Part of a small language model's weights: vocabulary 8192, a variant of Adam for these matrices.
Each number is 200 + 20 x the weight over its row's rms, rounded and kept within 0 to 999. Layers, rows and columns count from 0. The size before them is the row's rms in percent of the matrix's.

# down: layer 2 MLP down (transposed), 512x128, rms 0.0948, rows 313-339, columns 0-127
# up: layer 2 MLP up, 512x128, rms 0.104, rows 314-340, columns 0-127
down313,147,208,193,188,227,188,194,269,222,203,182,203,186,202,232,181,195,189,221,214,202,204,222,196,171,218,229,215,210,211,204,197,189,160,187,194,218,208,187,233,185,190,187,206,207,211,209,223,215,215,197,211,193,197,186,203,177,184,207,203,196,175,217,193,192,222,229,183,208,206,153,194,186,162,207,202,164,205,139,190,228,216,190,186,215,189,216,228,195,197,170,192,206,195,187,207,199,211,205,201,200,185,183,200,204,169,203,217,168,198,186,217,259,201,211,181,173,202,184,223,206,181,231,216,220,209,176,148,151
up314,115,189,170,148,210,220,224,196,184,199,238,145,180,184,204,184,192,202,193,211,242,172,180,199,159,214,226,222,205,209,179,197,213,209,218,222,217,148,224,231,206,177,180,189,179,180,212,184,199,182,214,221,168,186,205,206,188,209,212,199,187,180,203,200,194,195,206,246,222,192,175,202,187,201,208,193,198,200,218,192,225,194,199,194,216,206,196,153,166,206,205,220,186,247,223,181,177,218,219,194,232,178,195,176,208,185,218,208,213,177,227,181,194,179,207,202,223,194,203,200,229,227,220,209,236,191,204,185,195
down314,129,221,201,199,185,196,171,164,194,197,162,218,201,192,228,173,200,190,206,212,173,205,224,226,219,193,202,210,205,202,209,167,221,224,144,199,204,202,226,175,208,189,197,178,218,218,213,198,228,186,194,206,231,212,186,199,206,176,183,210,173,206,219,201,205,198,180,222,168,207,232,170,181,217,219,225,203,212,229,183,204,198,216,193,160,183,177,209,209,191,213,209,225,170,196,228,221,208,215,216,174,236,217,210,156,163,218,207,215,224,224,193,136,209,209,208,228,233,198,198,226,189,209,218,197,187,222,178,214
up315,152,166,200,179,189,200,205,215,210,207,202,208,202,185,192,186,201,170,196,204,215,201,218,184,161,193,234,228,163,182,198,213,176,180,218,213,183,197,217,183,191,188,181,200,179,189,172,182,157,177,193,189,226,215,236,225,196,222,202,220,218,162,188,183,181,202,218,177,182,179,202,206,185,219,167,195,211,182,254,196,212,201,218,194,225,207,208,192,191,229,173,181,178,197,213,225,218,244,203,180,238,209,198,218,190,205,221,200,189,172,199,209,246,196,236,210,209,184,208,184,194,183,188,229,164,225,245,168,184
down315,152,207,180,186,218,192,196,200,201,206,191,224,192,194,155,184,191,227,198,218,217,204,166,192,181,182,182,169,178,176,170,217,205,170,246,211,179,237,193,216,222,201,192,217,221,203,165,193,177,193,214,170,196,204,203,226,213,221,213,185,202,169,216,202,204,208,217,172,212,178,208,219,232,211,185,193,192,203,203,169,203,222,246,161,225,237,244,208,232,183,166,168,189,223,159,218,215,180,211,199,218,200,189,209,196,207,192,160,185,209,202,159,196,202,173,181,193,222,212,182,197,189,175,219,202,199,209,192,223
up316,033,149,211,203,153,218,197,195,230,179,218,182,216,170,179,215,197,195,184,207,216,162,225,188,189,201,197,208,197,218,147,224,181,197,214,242,200,200,202,228,176,213,213,213,165,189,211,185,200,202,226,200,229,222,195,201,186,206,198,210,191,207,190,218,224,202,227,212,203,213,193,202,183,203,195,178,210,224,219,217,179,161,234,194,204,193,212,203,167,182,227,193,214,188,215,200,167,241,231,211,202,159,185,183,213,219,230,224,231,168,219,219,198,194,244,185,185,205,178,180,187,212,191,235,209,205,213,174,201
down316,027,189,210,192,201,198,234,200,219,189,184,217,206,220,175,249,182,187,189,229,188,212,191,206,184,220,185,238,169,211,201,200,244,197,204,159,184,194,186,161,220,192,176,164,196,189,187,170,200,178,184,201,248,211,229,207,222,201,199,216,217,223,189,187,208,186,179,168,166,211,206,157,194,189,180,193,209,173,220,198,215,190,211,200,223,240,193,208,178,163,223,210,222,235,196,188,220,192,199,215,207,199,231,201,163,202,159,202,178,210,212,194,207,184,208,169,203,196,222,213,216,189,186,212,248,206,194,181,202
up317,046,197,220,176,171,180,211,192,221,181,220,199,201,174,187,214,165,156,196,195,190,190,207,190,233,216,208,226,183,167,187,216,167,243,202,216,186,207,218,175,181,201,220,229,189,204,213,171,189,209,172,220,214,184,213,234,200,204,166,204,218,192,143,206,216,198,203,198,196,200,187,198,179,200,178,174,214,183,214,194,173,193,211,230,163,241,221,181,190,177,219,181,237,211,211,211,198,231,224,204,230,185,190,195,227,178,242,213,224,203,226,190,205,230,223,204,172,205,188,207,196,221,180,210,190,241,202,192,212
down317,043,249,246,218,197,201,190,152,209,212,170,214,197,232,192,200,187,189,215,216,192,234,191,211,201,194,195,162,197,215,209,148,212,186,174,181,228,193,237,209,231,222,195,180,208,206,197,213,199,227,196,195,229,207,195,175,221,218,227,195,158,231,212,176,177,177,185,218,191,232,249,229,205,233,197,189,221,213,196,177,210,206,197,201,208,184,215,233,200,195,180,180,198,217,222,226,206,211,190,182,210,198,197,190,180,194,165,198,158,188,186,185,197,234,205,220,188,204,186,170,221,190,185,184,204,192,212,224,187
up318,038,193,212,178,194,234,227,181,212,178,211,176,229,164,198,204,182,176,205,193,200,187,182,194,198,246,197,237,195,207,188,228,199,238,176,206,190,193,212,191,180,210,234,232,214,192,197,170,189,216,201,216,219,220,191,270,194,196,179,202,230,193,161,215,192,191,195,205,171,220,201,178,173,170,167,179,217,194,221,190,209,203,237,190,182,231,212,185,170,202,213,188,222,173,208,193,175,219,201,196,203,187,219,181,222,219,213,216,216,189,197,214,203,215,215,199,154,174,197,200,202,236,172,202,170,220,197,172,212
down318,032,207,185,197,229,159,206,210,181,151,177,207,186,167,267,183,212,156,200,184,219,205,199,230,210,204,191,196,224,214,218,186,243,198,190,199,225,202,194,223,189,191,178,191,151,179,191,213,202,212,210,217,202,199,174,232,195,216,229,215,208,212,221,198,211,190,214,202,204,192,232,195,215,221,201,202,185,190,196,200,204,248,186,173,215,202,203,191,224,168,224,238,225,207,195,228,185,186,179,190,207,210,199,192,196,186,186,204,173,192,180,178,152,218,223,197,246,206,199,221,197,196,177,195,203,202,218,200,163
up319,025,161,218,177,187,214,240,191,189,193,214,197,221,196,180,249,182,171,193,223,203,195,200,182,198,255,192,208,215,178,193,223,184,222,189,199,207,194,199,226,185,203,224,221,211,176,189,155,198,216,204,213,211,212,204,218,181,242,179,216,214,212,165,207,225,191,225,172,203,220,216,177,186,164,170,174,224,211,213,201,196,197,239,225,189,216,201,172,151,181,228,186,222,195,209,214,191,205,204,214,203,235,198,188,179,191,209,205,244,182,225,203,205,205,210,202,202,212,197,212,191,224,184,229,179,244,219,179,204
down319,012,227,216,199,212,191,196,216,207,221,223,212,221,212,180,209,210,200,210,190,193,194,183,210,201,199,176,235,177,218,206,201,207,230,173,217,230,223,195,173,240,200,203,223,148,188,244,168,218,200,216,250,217,202,194,161,200,208,215,186,240,207,202,193,211,234,181,179,167,174,232,226,182,228,199,192,227,200,175,188,225,199,211,200,236,218,208,210,197,216,190,191,261,175,191,212,186,215,186,207,201,200,192,187,213,242,191,201,222,216,186,166,216,193,191,202,187,203,203,200,179,205,193,214,153,200,207,200,222
up320,134,220,185,209,197,189,187,174,216,188,197,151,213,175,190,226,191,181,207,191,189,208,208,160,209,221,191,183,205,168,199,208,169,197,214,185,215,193,242,193,199,188,208,224,193,203,181,205,221,175,219,228,170,205,217,181,225,227,196,209,205,209,172,190,233,159,223,218,175,204,197,230,201,203,169,185,201,201,204,222,174,198,221,213,195,265,229,188,194,185,223,230,182,215,203,178,188,215,249,204,207,204,218,169,176,162,197,191,227,192,216,221,204,178,190,221,211,199,163,180,219,226,175,201,232,208,183,192,185
down320,137,190,209,220,208,199,204,195,205,213,151,186,173,187,210,181,228,227,217,205,207,180,205,204,201,210,188,174,198,150,216,227,208,197,222,182,210,212,196,197,178,226,195,221,241,194,175,211,211,221,219,210,181,172,200,195,226,221,204,171,181,202,216,234,176,186,190,226,190,239,211,225,200,192,203,176,176,219,174,198,205,185,179,199,162,210,229,216,215,201,191,198,189,208,177,183,187,230,203,180,221,224,202,157,169,188,171,153,212,190,219,200,167,200,158,218,225,188,222,209,223,204,216,163,170,215,190,189,177
up321,028,178,211,199,188,199,212,199,218,186,189,201,216,162,163,234,174,167,196,215,211,177,195,192,202,227,227,230,203,172,157,226,210,229,188,212,176,177,182,206,164,190,209,236,220,208,180,168,198,180,195,208,227,202,195,202,176,211,208,207,242,207,202,220,213,206,218,200,203,211,188,195,172,174,191,189,199,194,218,200,209,157,233,231,184,218,212,178,174,196,226,180,189,183,225,205,219,215,193,192,198,203,192,208,190,189,237,217,225,194,239,216,223,226,206,181,153,198,173,188,186,214,207,243,191,243,195,184,194
down321,017,226,163,207,189,203,136,185,187,198,185,217,167,210,205,206,234,204,202,219,187,214,225,220,177,168,189,210,217,232,219,185,177,200,175,166,169,237,199,185,162,188,202,204,205,188,212,205,232,173,189,192,206,219,185,198,210,182,219,206,179,223,168,201,184,203,221,212,182,186,192,213,202,204,190,235,205,196,189,204,184,190,199,214,186,145,198,201,236,243,214,196,195,195,178,214,184,185,173,192,221,229,221,192,169,206,207,184,223,187,194,198,217,217,205,216,227,204,185,212,187,250,237,167,201,176,203,185,195
up322,139,204,219,191,173,216,212,216,206,215,203,155,206,192,164,211,178,205,221,224,188,218,223,208,206,222,179,214,188,234,158,208,222,214,202,191,165,170,161,190,221,166,183,249,198,221,238,189,193,197,167,225,203,189,209,202,177,223,190,196,215,235,187,181,202,167,209,213,220,210,188,205,197,208,158,202,187,212,211,212,177,198,191,224,188,193,168,185,210,176,228,243,175,169,204,180,201,196,180,164,217,201,238,157,221,219,200,220,215,201,200,192,207,209,203,214,200,191,203,192,235,232,202,211,215,180,206,195,207
down322,139,205,168,244,193,198,208,183,175,184,208,228,211,184,178,187,228,219,228,217,193,213,228,200,197,240,203,183,205,204,193,197,216,188,225,178,217,200,173,186,199,224,187,183,213,214,213,221,202,220,205,204,218,229,209,184,226,194,196,222,197,204,212,194,227,162,185,157,189,185,229,201,211,210,215,225,190,180,196,207,201,188,192,156,204,209,210,229,210,202,156,170,166,212,180,193,200,181,179,186,205,234,172,191,191,175,183,222,182,211,220,184,230,243,168,230,192,210,174,193,178,236,222,148,204,188,224,196,193
up323,025,166,227,182,188,225,195,184,183,169,233,178,205,196,174,222,201,185,193,179,205,165,189,187,223,248,198,219,182,198,186,215,207,214,202,216,193,217,205,188,186,178,202,225,179,193,204,185,202,200,210,211,214,221,206,192,196,234,177,227,210,216,183,214,236,182,198,191,205,217,199,173,179,164,174,169,184,199,212,213,192,193,264,193,169,189,233,188,184,195,208,195,204,204,215,211,200,223,203,190,212,183,211,171,200,183,226,230,236,205,200,193,207,218,241,208,173,171,168,185,208,194,155,247,198,222,224,170,200
down323,023,195,224,215,222,222,175,211,222,223,169,197,213,250,178,189,191,201,213,167,216,244,222,208,193,167,240,185,229,203,231,191,201,187,208,204,229,205,200,200,198,205,230,182,259,234,228,196,211,183,199,187,218,169,221,196,160,207,187,203,229,200,205,216,187,200,176,191,228,233,209,225,197,195,191,233,204,195,204,195,196,223,184,207,200,199,190,192,195,245,183,201,212,193,202,199,175,186,225,193,167,199,220,219,223,185,193,178,212,205,186,182,224,199,220,220,222,165,195,182,185,208,213,231,189,164,165,184,196
up324,033,180,223,199,190,203,253,201,196,180,229,198,198,175,194,202,179,202,198,203,227,173,204,199,215,223,218,234,202,190,187,218,194,205,183,221,176,216,216,200,180,213,205,209,185,197,185,169,186,184,207,230,232,214,200,215,176,216,174,212,198,197,153,222,239,204,217,212,192,224,215,169,200,173,173,146,241,225,214,211,192,198,236,230,181,191,228,164,189,175,191,183,223,191,218,185,204,214,214,204,221,201,201,192,224,193,217,220,217,191,209,189,201,197,228,226,147,196,183,189,188,239,196,231,202,201,226,182,225
down324,027,209,175,179,197,178,198,204,203,201,178,244,205,215,219,177,207,187,214,263,193,188,230,196,197,188,195,189,235,222,231,228,206,195,170,195,237,207,207,195,201,183,172,174,193,195,209,199,196,201,213,188,208,178,197,198,215,214,175,197,172,175,230,206,206,203,219,219,238,201,183,187,196,234,186,206,219,211,161,208,220,201,153,198,202,197,166,216,217,195,198,213,184,217,147,171,235,202,175,204,194,223,223,160,174,222,206,196,203,229,205,207,220,201,201,211,177,213,223,212,204,190,254,201,223,209,218,206,175
up325,027,136,206,192,174,210,203,199,208,194,217,199,226,175,190,226,186,193,215,190,226,177,225,198,204,240,183,220,237,197,157,218,188,215,191,200,166,202,215,219,190,189,204,221,178,171,196,152,198,192,188,221,208,231,193,233,211,222,176,229,201,166,197,205,206,210,214,195,192,184,200,181,194,175,174,174,223,203,220,204,176,192,232,231,187,218,205,153,180,184,222,205,206,181,211,206,212,209,243,183,184,200,180,190,223,186,205,204,200,166,215,201,218,203,236,195,182,181,189,223,219,217,193,226,197,230,213,169,209
down325,021,197,216,234,170,187,229,205,181,173,229,192,198,186,197,196,226,176,190,199,218,207,217,215,171,191,205,199,203,221,213,229,186,218,200,206,211,215,225,191,187,183,213,225,174,191,171,215,213,209,205,195,149,181,207,172,176,174,162,216,244,206,188,197,226,188,200,175,208,226,208,191,177,208,218,188,203,216,187,178,242,202,182,171,230,161,235,209,204,194,194,202,210,212,151,239,214,173,194,203,229,213,214,217,198,219,233,202,224,171,184,226,233,198,180,201,220,184,179,183,175,203,205,205,216,177,189,214,171
up326,138,206,192,193,169,184,219,171,179,171,207,213,190,205,221,237,126,151,203,215,195,212,183,218,233,224,201,193,190,197,196,240,205,196,234,201,196,208,193,213,200,208,198,211,210,175,186,166,208,207,197,223,226,235,197,223,194,187,184,196,187,200,207,214,224,211,221,211,180,219,173,200,204,180,205,200,183,235,216,204,228,199,214,220,194,209,199,225,218,187,187,189,231,218,191,179,197,199,228,198,215,198,235,186,193,200,209,214,242,223,194,214,181,197,197,191,142,230,157,182,208,219,163,206,189,214,218,202,173
down326,143,172,188,210,197,203,154,208,224,205,194,180,192,229,190,189,207,211,214,185,214,205,180,170,192,233,218,223,181,199,192,163,147,162,175,185,182,202,210,202,208,205,199,188,175,192,229,231,228,222,198,174,206,200,219,209,192,179,205,178,190,180,193,234,208,206,210,205,186,174,169,205,203,181,187,216,189,215,169,200,221,227,183,209,213,180,232,217,180,185,179,190,205,254,182,197,177,196,182,203,166,189,197,235,230,196,206,218,190,210,212,233,216,208,181,213,185,204,192,202,253,246,197,177,206,235,205,202,222
up327,031,172,230,182,186,218,230,227,195,195,211,195,191,181,164,206,195,173,189,200,206,201,226,188,202,240,185,229,191,203,147,218,182,210,201,228,197,203,188,210,181,217,209,204,182,182,227,189,199,181,197,229,188,195,216,229,177,180,175,196,215,209,175,220,188,178,225,223,190,207,222,176,175,175,147,161,234,199,223,209,189,175,223,233,205,201,224,178,179,178,194,214,219,197,231,186,184,205,205,212,203,211,180,188,205,192,196,246,211,173,241,213,204,202,220,187,166,212,175,195,216,215,190,243,187,195,206,177,215
down327,023,215,205,175,185,203,226,181,201,199,189,232,196,225,204,181,213,210,222,191,189,198,240,213,203,208,188,200,194,175,187,159,206,198,236,203,213,186,172,207,207,218,215,154,182,219,212,208,173,179,217,193,200,208,202,211,244,192,214,231,167,191,184,244,207,203,189,182,207,175,222,215,221,218,249,208,165,225,170,208,209,215,199,164,190,221,200,217,240,199,160,213,227,185,184,197,237,175,200,201,213,205,199,196,220,222,181,223,173,194,169,163,195,200,171,204,212,213,179,208,168,185,206,193,222,222,229,207,214
up328,144,194,243,212,195,239,218,222,227,188,212,166,188,179,189,247,172,168,186,187,140,206,209,207,158,228,171,225,199,213,194,204,193,217,228,208,176,206,209,196,204,206,203,224,221,214,185,180,214,239,214,205,211,195,200,221,201,183,212,193,222,194,201,190,211,216,203,191,178,187,187,168,201,193,136,190,207,233,185,206,225,206,193,203,199,241,193,203,187,161,219,193,198,186,237,217,205,215,188,192,165,209,227,214,208,182,213,217,211,210,197,221,238,205,192,175,199,176,218,211,221,200,187,226,186,197,203,183,173
down328,145,185,159,212,177,222,185,207,203,206,204,199,185,185,186,208,221,226,175,166,253,212,178,166,179,180,204,170,185,235,208,170,191,177,202,203,223,187,204,210,198,197,218,225,197,189,218,237,186,175,221,205,211,196,226,174,188,171,189,175,218,194,163,174,233,232,163,187,181,206,210,234,198,201,218,168,235,177,194,218,191,224,218,197,184,199,230,223,208,210,177,204,206,171,202,222,202,231,173,178,205,195,210,205,205,201,204,194,193,218,191,205,208,142,183,164,218,173,205,196,187,215,193,202,180,183,194,225,207
up329,141,197,239,203,172,216,210,213,223,196,212,191,210,183,185,229,204,160,189,164,186,175,245,160,191,247,187,210,178,188,141,215,187,245,184,197,176,213,199,180,206,165,222,206,218,215,220,183,215,212,230,235,211,204,195,232,216,221,217,229,207,204,183,198,191,192,191,215,196,216,181,178,188,212,175,189,212,175,199,184,201,180,194,207,188,211,215,162,214,203,206,186,196,175,196,212,171,204,180,212,202,151,189,219,203,198,203,217,204,170,187,211,203,213,192,197,208,223,173,199,228,240,179,206,189,208,223,198,167
down329,148,241,201,199,188,220,206,259,200,229,200,203,218,209,175,176,176,184,185,205,177,204,212,212,178,201,162,200,194,208,205,218,229,216,205,192,199,197,193,156,190,219,219,196,219,214,206,211,214,245,204,196,208,210,208,200,227,219,227,211,200,210,202,201,192,186,199,192,214,209,249,236,197,175,198,183,243,224,187,179,172,216,161,194,216,213,178,216,212,188,250,170,192,170,186,206,170,201,218,186,165,210,202,235,220,187,193,205,194,208,215,152,206,213,189,187,182,175,220,196,234,219,208,213,194,209,196,193,165
up330,025,180,215,185,179,224,208,168,162,193,220,202,215,189,184,219,189,205,226,226,201,158,182,174,210,205,221,235,186,201,161,204,198,211,189,215,182,170,223,235,152,219,202,201,202,192,199,183,196,187,216,214,184,196,218,249,178,219,215,216,227,199,178,199,212,212,186,225,200,210,207,196,166,193,171,175,211,187,195,217,190,188,226,205,186,216,195,160,149,210,215,200,232,198,197,185,195,196,231,204,224,196,192,202,194,175,202,245,230,188,204,207,213,207,192,187,176,176,180,170,208,219,198,232,178,228,206,154,215
down330,018,213,207,172,218,204,194,221,190,160,206,185,211,185,209,198,227,208,231,173,220,220,175,190,184,183,225,204,187,195,219,220,219,205,192,222,187,197,181,227,189,175,209,199,177,188,223,224,220,240,194,171,192,200,205,217,203,202,171,201,191,215,204,210,181,212,213,198,178,162,191,159,179,173,186,185,211,225,197,194,159,197,214,204,242,201,184,223,187,202,231,204,179,192,173,229,209,191,204,192,226,234,198,176,229,213,202,211,207,199,166,207,206,221,231,198,190,178,259,196,191,257,235,167,206,202,196,181,182
up331,144,199,224,158,204,217,198,234,188,193,198,180,196,189,161,200,163,200,205,182,199,200,225,223,171,222,224,211,227,197,200,206,204,233,176,190,213,202,220,222,196,162,230,213,211,215,186,198,196,228,200,220,217,211,189,198,153,240,173,220,209,199,187,186,227,178,202,172,194,186,243,183,196,204,199,182,197,192,200,193,226,210,203,200,206,212,220,149,173,203,209,193,207,188,203,240,185,220,211,189,199,142,222,236,186,197,214,221,225,211,175,230,198,175,190,208,176,186,204,234,224,201,168,198,195,225,202,212,224
down331,147,160,179,230,173,217,191,202,192,198,216,195,205,243,192,173,201,176,239,198,193,189,177,199,165,198,188,216,219,206,189,226,176,171,219,192,196,188,191,230,168,188,185,161,182,203,241,210,222,232,186,184,211,224,230,210,207,174,206,174,189,186,197,209,210,187,200,173,205,193,191,186,186,195,181,211,192,198,185,180,222,177,220,219,202,222,178,164,192,212,176,228,173,225,192,144,194,218,211,218,169,211,167,205,206,196,204,148,177,184,211,208,210,234,193,194,186,194,212,190,219,239,206,182,207,210,188,221,176
up332,028,170,208,189,194,204,232,200,208,178,217,198,197,189,163,221,183,192,199,222,198,170,222,161,174,212,214,212,190,207,158,210,183,221,214,195,184,207,207,201,179,194,247,245,208,211,188,163,195,184,211,228,194,187,199,242,175,211,182,223,222,180,163,208,195,209,194,195,203,203,219,165,168,177,200,170,198,227,196,208,195,195,222,241,186,220,186,179,175,207,218,199,215,184,200,221,217,195,227,211,202,206,188,199,218,177,208,225,246,185,218,226,210,221,218,161,181,177,178,176,199,226,183,239,204,219,192,181,212
down332,018,168,204,203,195,197,231,202,199,160,218,158,191,226,206,199,182,202,205,212,193,202,223,188,230,199,229,205,202,220,178,190,192,193,184,177,194,227,160,194,204,207,214,215,193,187,200,193,241,196,213,156,207,198,207,188,196,189,193,146,200,181,162,156,190,203,213,195,198,170,191,157,222,232,195,267,204,177,161,201,185,185,183,197,181,160,194,213,202,186,190,195,206,231,191,171,199,185,188,182,210,204,199,197,199,198,193,200,205,201,225,193,206,192,185,202,158,175,234,218,196,227,238,191,214,178,193,176,198
up333,032,191,197,198,180,256,220,177,201,204,232,179,199,169,189,208,167,179,189,195,181,187,233,187,219,233,206,228,214,172,201,220,206,225,205,200,194,181,206,219,168,221,226,238,182,217,207,166,193,184,185,204,211,206,216,227,185,213,194,187,218,215,166,221,227,197,204,186,208,191,210,178,180,190,198,162,203,190,226,192,220,206,233,205,183,219,238,183,185,179,192,186,206,210,229,194,208,214,210,197,194,160,200,203,219,199,240,232,221,194,218,213,221,205,236,209,161,188,178,229,197,190,186,219,195,259,208,186,205
down333,027,168,191,247,209,223,147,207,211,223,189,191,213,189,190,202,191,215,196,194,208,180,179,221,210,177,186,202,224,210,198,182,179,227,179,144,223,220,230,211,202,194,201,232,218,215,193,191,191,192,182,177,194,155,203,177,217,171,164,193,201,202,204,203,175,178,218,194,187,201,164,215,188,196,192,222,209,234,199,209,203,176,197,209,206,199,210,161,212,189,211,219,204,210,180,207,180,218,201,187,185,218,210,249,180,195,221,143,174,182,225,231,205,196,213,191,201,196,215,189,173,216,209,215,199,174,236,236,217
up334,140,182,179,226,193,212,193,216,192,176,240,193,188,183,198,221,184,203,208,198,206,229,225,143,235,188,214,184,195,201,165,194,188,225,207,217,194,206,212,183,171,150,204,254,211,175,184,195,175,221,209,179,209,183,229,219,180,238,203,227,188,197,197,199,206,173,196,183,214,192,215,184,193,195,190,217,210,195,196,205,193,161,214,207,208,186,243,198,171,184,192,214,178,211,196,176,200,200,209,203,216,158,181,219,210,168,184,202,207,177,190,190,215,175,197,230,196,204,178,222,185,243,217,223,160,209,230,219,172
down334,142,192,197,218,188,195,206,202,214,209,202,179,176,169,202,183,192,207,195,205,203,219,226,175,230,223,207,203,205,234,215,188,192,198,232,208,216,238,212,203,175,204,183,224,228,184,201,228,205,175,199,193,183,195,210,203,226,242,229,163,176,176,186,171,176,204,237,180,217,215,207,240,162,207,188,218,211,200,192,215,202,177,183,231,232,179,170,228,223,175,188,192,197,206,195,166,204,191,204,180,231,221,197,220,197,187,174,174,201,209,216,172,180,192,208,170,170,185,224,210,177,178,207,169,164,186,246,229,202
up335,152,185,196,214,224,176,198,196,200,212,214,211,247,177,194,220,205,194,205,191,185,185,190,182,210,199,221,200,212,187,165,204,197,230,215,206,169,216,240,219,216,195,184,214,213,210,181,200,222,218,200,224,216,211,199,239,199,225,142,206,225,186,185,142,193,177,179,184,190,232,193,202,187,207,196,195,220,220,180,190,203,198,208,208,183,188,195,217,206,203,206,199,228,179,173,195,161,188,164,211,200,192,182,180,202,185,233,209,210,206,194,227,198,237,250,188,193,199,207,193,172,199,200,219,190,201,168,135,239
down335,141,247,187,225,167,184,178,201,195,220,183,215,239,205,204,187,192,227,175,182,203,230,195,200,197,185,185,201,193,192,213,210,208,236,225,189,180,227,207,174,171,214,178,211,202,224,241,225,217,168,186,179,207,242,198,194,178,215,216,205,203,214,234,170,197,189,227,191,219,220,231,192,198,189,250,179,194,197,228,185,205,209,187,222,215,165,198,211,228,200,239,187,194,212,240,197,172,192,241,186,184,190,184,202,170,185,174,189,200,205,217,185,207,215,199,190,226,164,217,182,195,191,204,181,178,178,211,189,179
up336,149,186,193,208,190,202,200,223,201,210,240,177,210,182,157,224,160,211,216,198,163,179,231,169,224,257,190,210,213,178,191,217,185,199,171,195,205,210,162,192,202,197,194,227,226,213,213,144,204,203,181,227,202,178,179,231,199,222,220,189,195,191,195,160,219,183,193,182,181,227,215,209,174,211,206,205,220,179,190,191,169,218,208,207,211,211,225,163,158,191,196,185,211,186,189,221,183,194,186,181,200,173,214,217,224,182,230,215,188,218,175,216,213,210,204,168,175,205,218,193,205,208,170,215,214,211,183,195,220
down336,142,211,178,221,196,207,188,140,189,221,202,205,219,175,212,201,210,234,162,168,190,187,164,204,220,163,186,166,188,201,184,230,182,238,221,189,209,186,208,209,195,218,210,194,202,218,212,172,213,233,220,234,223,192,210,184,204,224,216,222,184,186,205,213,170,176,180,215,189,201,196,169,180,197,212,202,215,190,203,180,185,167,212,191,199,193,190,225,243,209,211,223,228,225,193,166,223,171,181,222,224,207,184,217,212,211,184,189,216,181,217,158,208,209,218,225,228,175,211,227,181,217,200,175,180,189,194,212,173
up337,027,196,185,193,166,241,221,209,214,194,194,199,218,170,181,221,207,212,153,183,204,195,184,197,189,237,193,237,207,210,165,228,191,186,223,203,203,205,198,196,162,200,239,228,217,175,206,182,176,207,196,228,216,221,194,207,194,231,178,188,227,206,156,193,201,200,206,215,191,209,182,165,189,168,162,175,212,224,192,195,209,182,210,240,166,202,228,168,175,211,225,188,246,195,220,209,196,207,219,205,204,216,209,184,212,190,232,236,214,185,223,200,209,196,221,209,160,166,201,202,194,226,188,212,184,210,209,203,186
down337,018,205,194,182,234,189,217,191,162,188,182,198,211,157,220,174,205,204,208,201,200,217,169,240,237,215,177,202,156,182,197,200,215,204,200,183,229,180,232,190,175,189,193,232,180,199,187,174,195,185,198,183,157,188,228,209,219,189,244,165,208,213,217,200,164,183,149,195,184,201,185,219,185,202,218,204,211,203,216,200,221,221,229,160,203,178,201,186,221,206,228,203,230,202,190,187,210,210,157,208,195,216,157,193,227,196,191,223,182,169,183,161,208,210,175,201,209,218,188,200,209,217,200,202,195,207,220,195,203
up338,024,191,215,182,214,198,223,197,208,153,219,202,249,183,192,234,180,185,171,202,186,179,184,182,227,213,227,210,205,192,172,241,192,241,208,254,184,165,214,184,187,187,215,230,207,178,175,195,197,183,205,219,186,206,217,203,165,227,185,191,199,198,215,195,218,192,190,186,196,199,203,184,172,181,194,185,217,207,213,233,206,207,224,222,192,213,199,165,184,192,230,209,210,202,220,192,192,200,223,222,189,171,192,200,210,209,225,243,220,171,243,182,212,209,217,189,183,174,164,216,175,229,190,233,189,224,197,188,193
down338,019,180,196,190,195,205,186,217,190,203,190,231,172,182,213,195,210,184,177,213,168,171,175,228,168,221,187,189,190,210,216,242,177,158,185,205,213,189,212,179,191,168,192,212,225,199,226,186,208,214,202,188,186,180,188,201,161,196,222,201,222,155,224,217,190,208,185,203,206,206,229,193,215,158,226,194,171,223,209,179,169,204,229,159,160,213,163,172,182,188,213,204,220,180,181,182,176,213,214,172,200,200,213,159,226,231,177,188,212,195,208,196,211,212,183,191,196,189,211,184,202,195,183,212,162,171,228,193,218
up339,133,173,218,206,215,183,225,201,199,159,182,207,198,181,238,226,188,164,187,195,190,202,223,227,242,205,221,207,199,200,199,209,194,215,193,198,222,221,211,187,195,209,214,210,172,195,180,183,213,204,186,187,223,203,230,186,197,238,155,181,208,197,194,228,209,216,183,175,183,197,213,160,190,212,230,187,240,212,204,221,191,220,263,209,176,157,207,202,195,158,166,189,217,217,191,182,231,192,200,207,209,149,198,206,205,187,208,192,236,207,185,203,192,209,191,199,172,184,191,189,199,213,163,227,201,223,221,200,218
down339,145,211,214,192,188,213,158,199,210,226,197,164,191,265,197,217,181,267,204,222,189,209,180,161,201,216,206,198,192,195,209,207,179,184,201,196,214,208,189,212,220,199,206,212,227,190,195,217,205,181,186,218,222,232,196,212,183,184,224,219,238,228,224,190,206,187,211,193,218,256,265,208,173,213,192,209,183,195,206,195,215,182,185,199,224,200,218,179,210,209,229,193,163,202,181,208,194,214,209,214,176,188,187,203,187,218,176,186,191,175,223,196,215,229,253,197,206,214,205,213,215,199,218,177,196,197,199,209,215
up340,032,160,237,170,177,185,248,214,206,204,208,164,200,172,178,220,198,174,189,210,184,164,210,192,208,266,197,231,199,175,168,225,206,216,196,197,179,209,223,200,189,215,233,200,216,203,194,204,193,222,203,214,229,205,185,216,166,217,184,214,212,211,168,196,227,214,214,204,190,220,222,179,178,185,168,186,226,213,202,184,184,181,223,222,198,196,196,176,169,208,212,211,216,209,209,179,217,238,194,194,196,210,207,204,203,212,196,231,225,181,204,188,211,208,228,178,164,182,165,229,193,218,167,207,174,216,201,200,178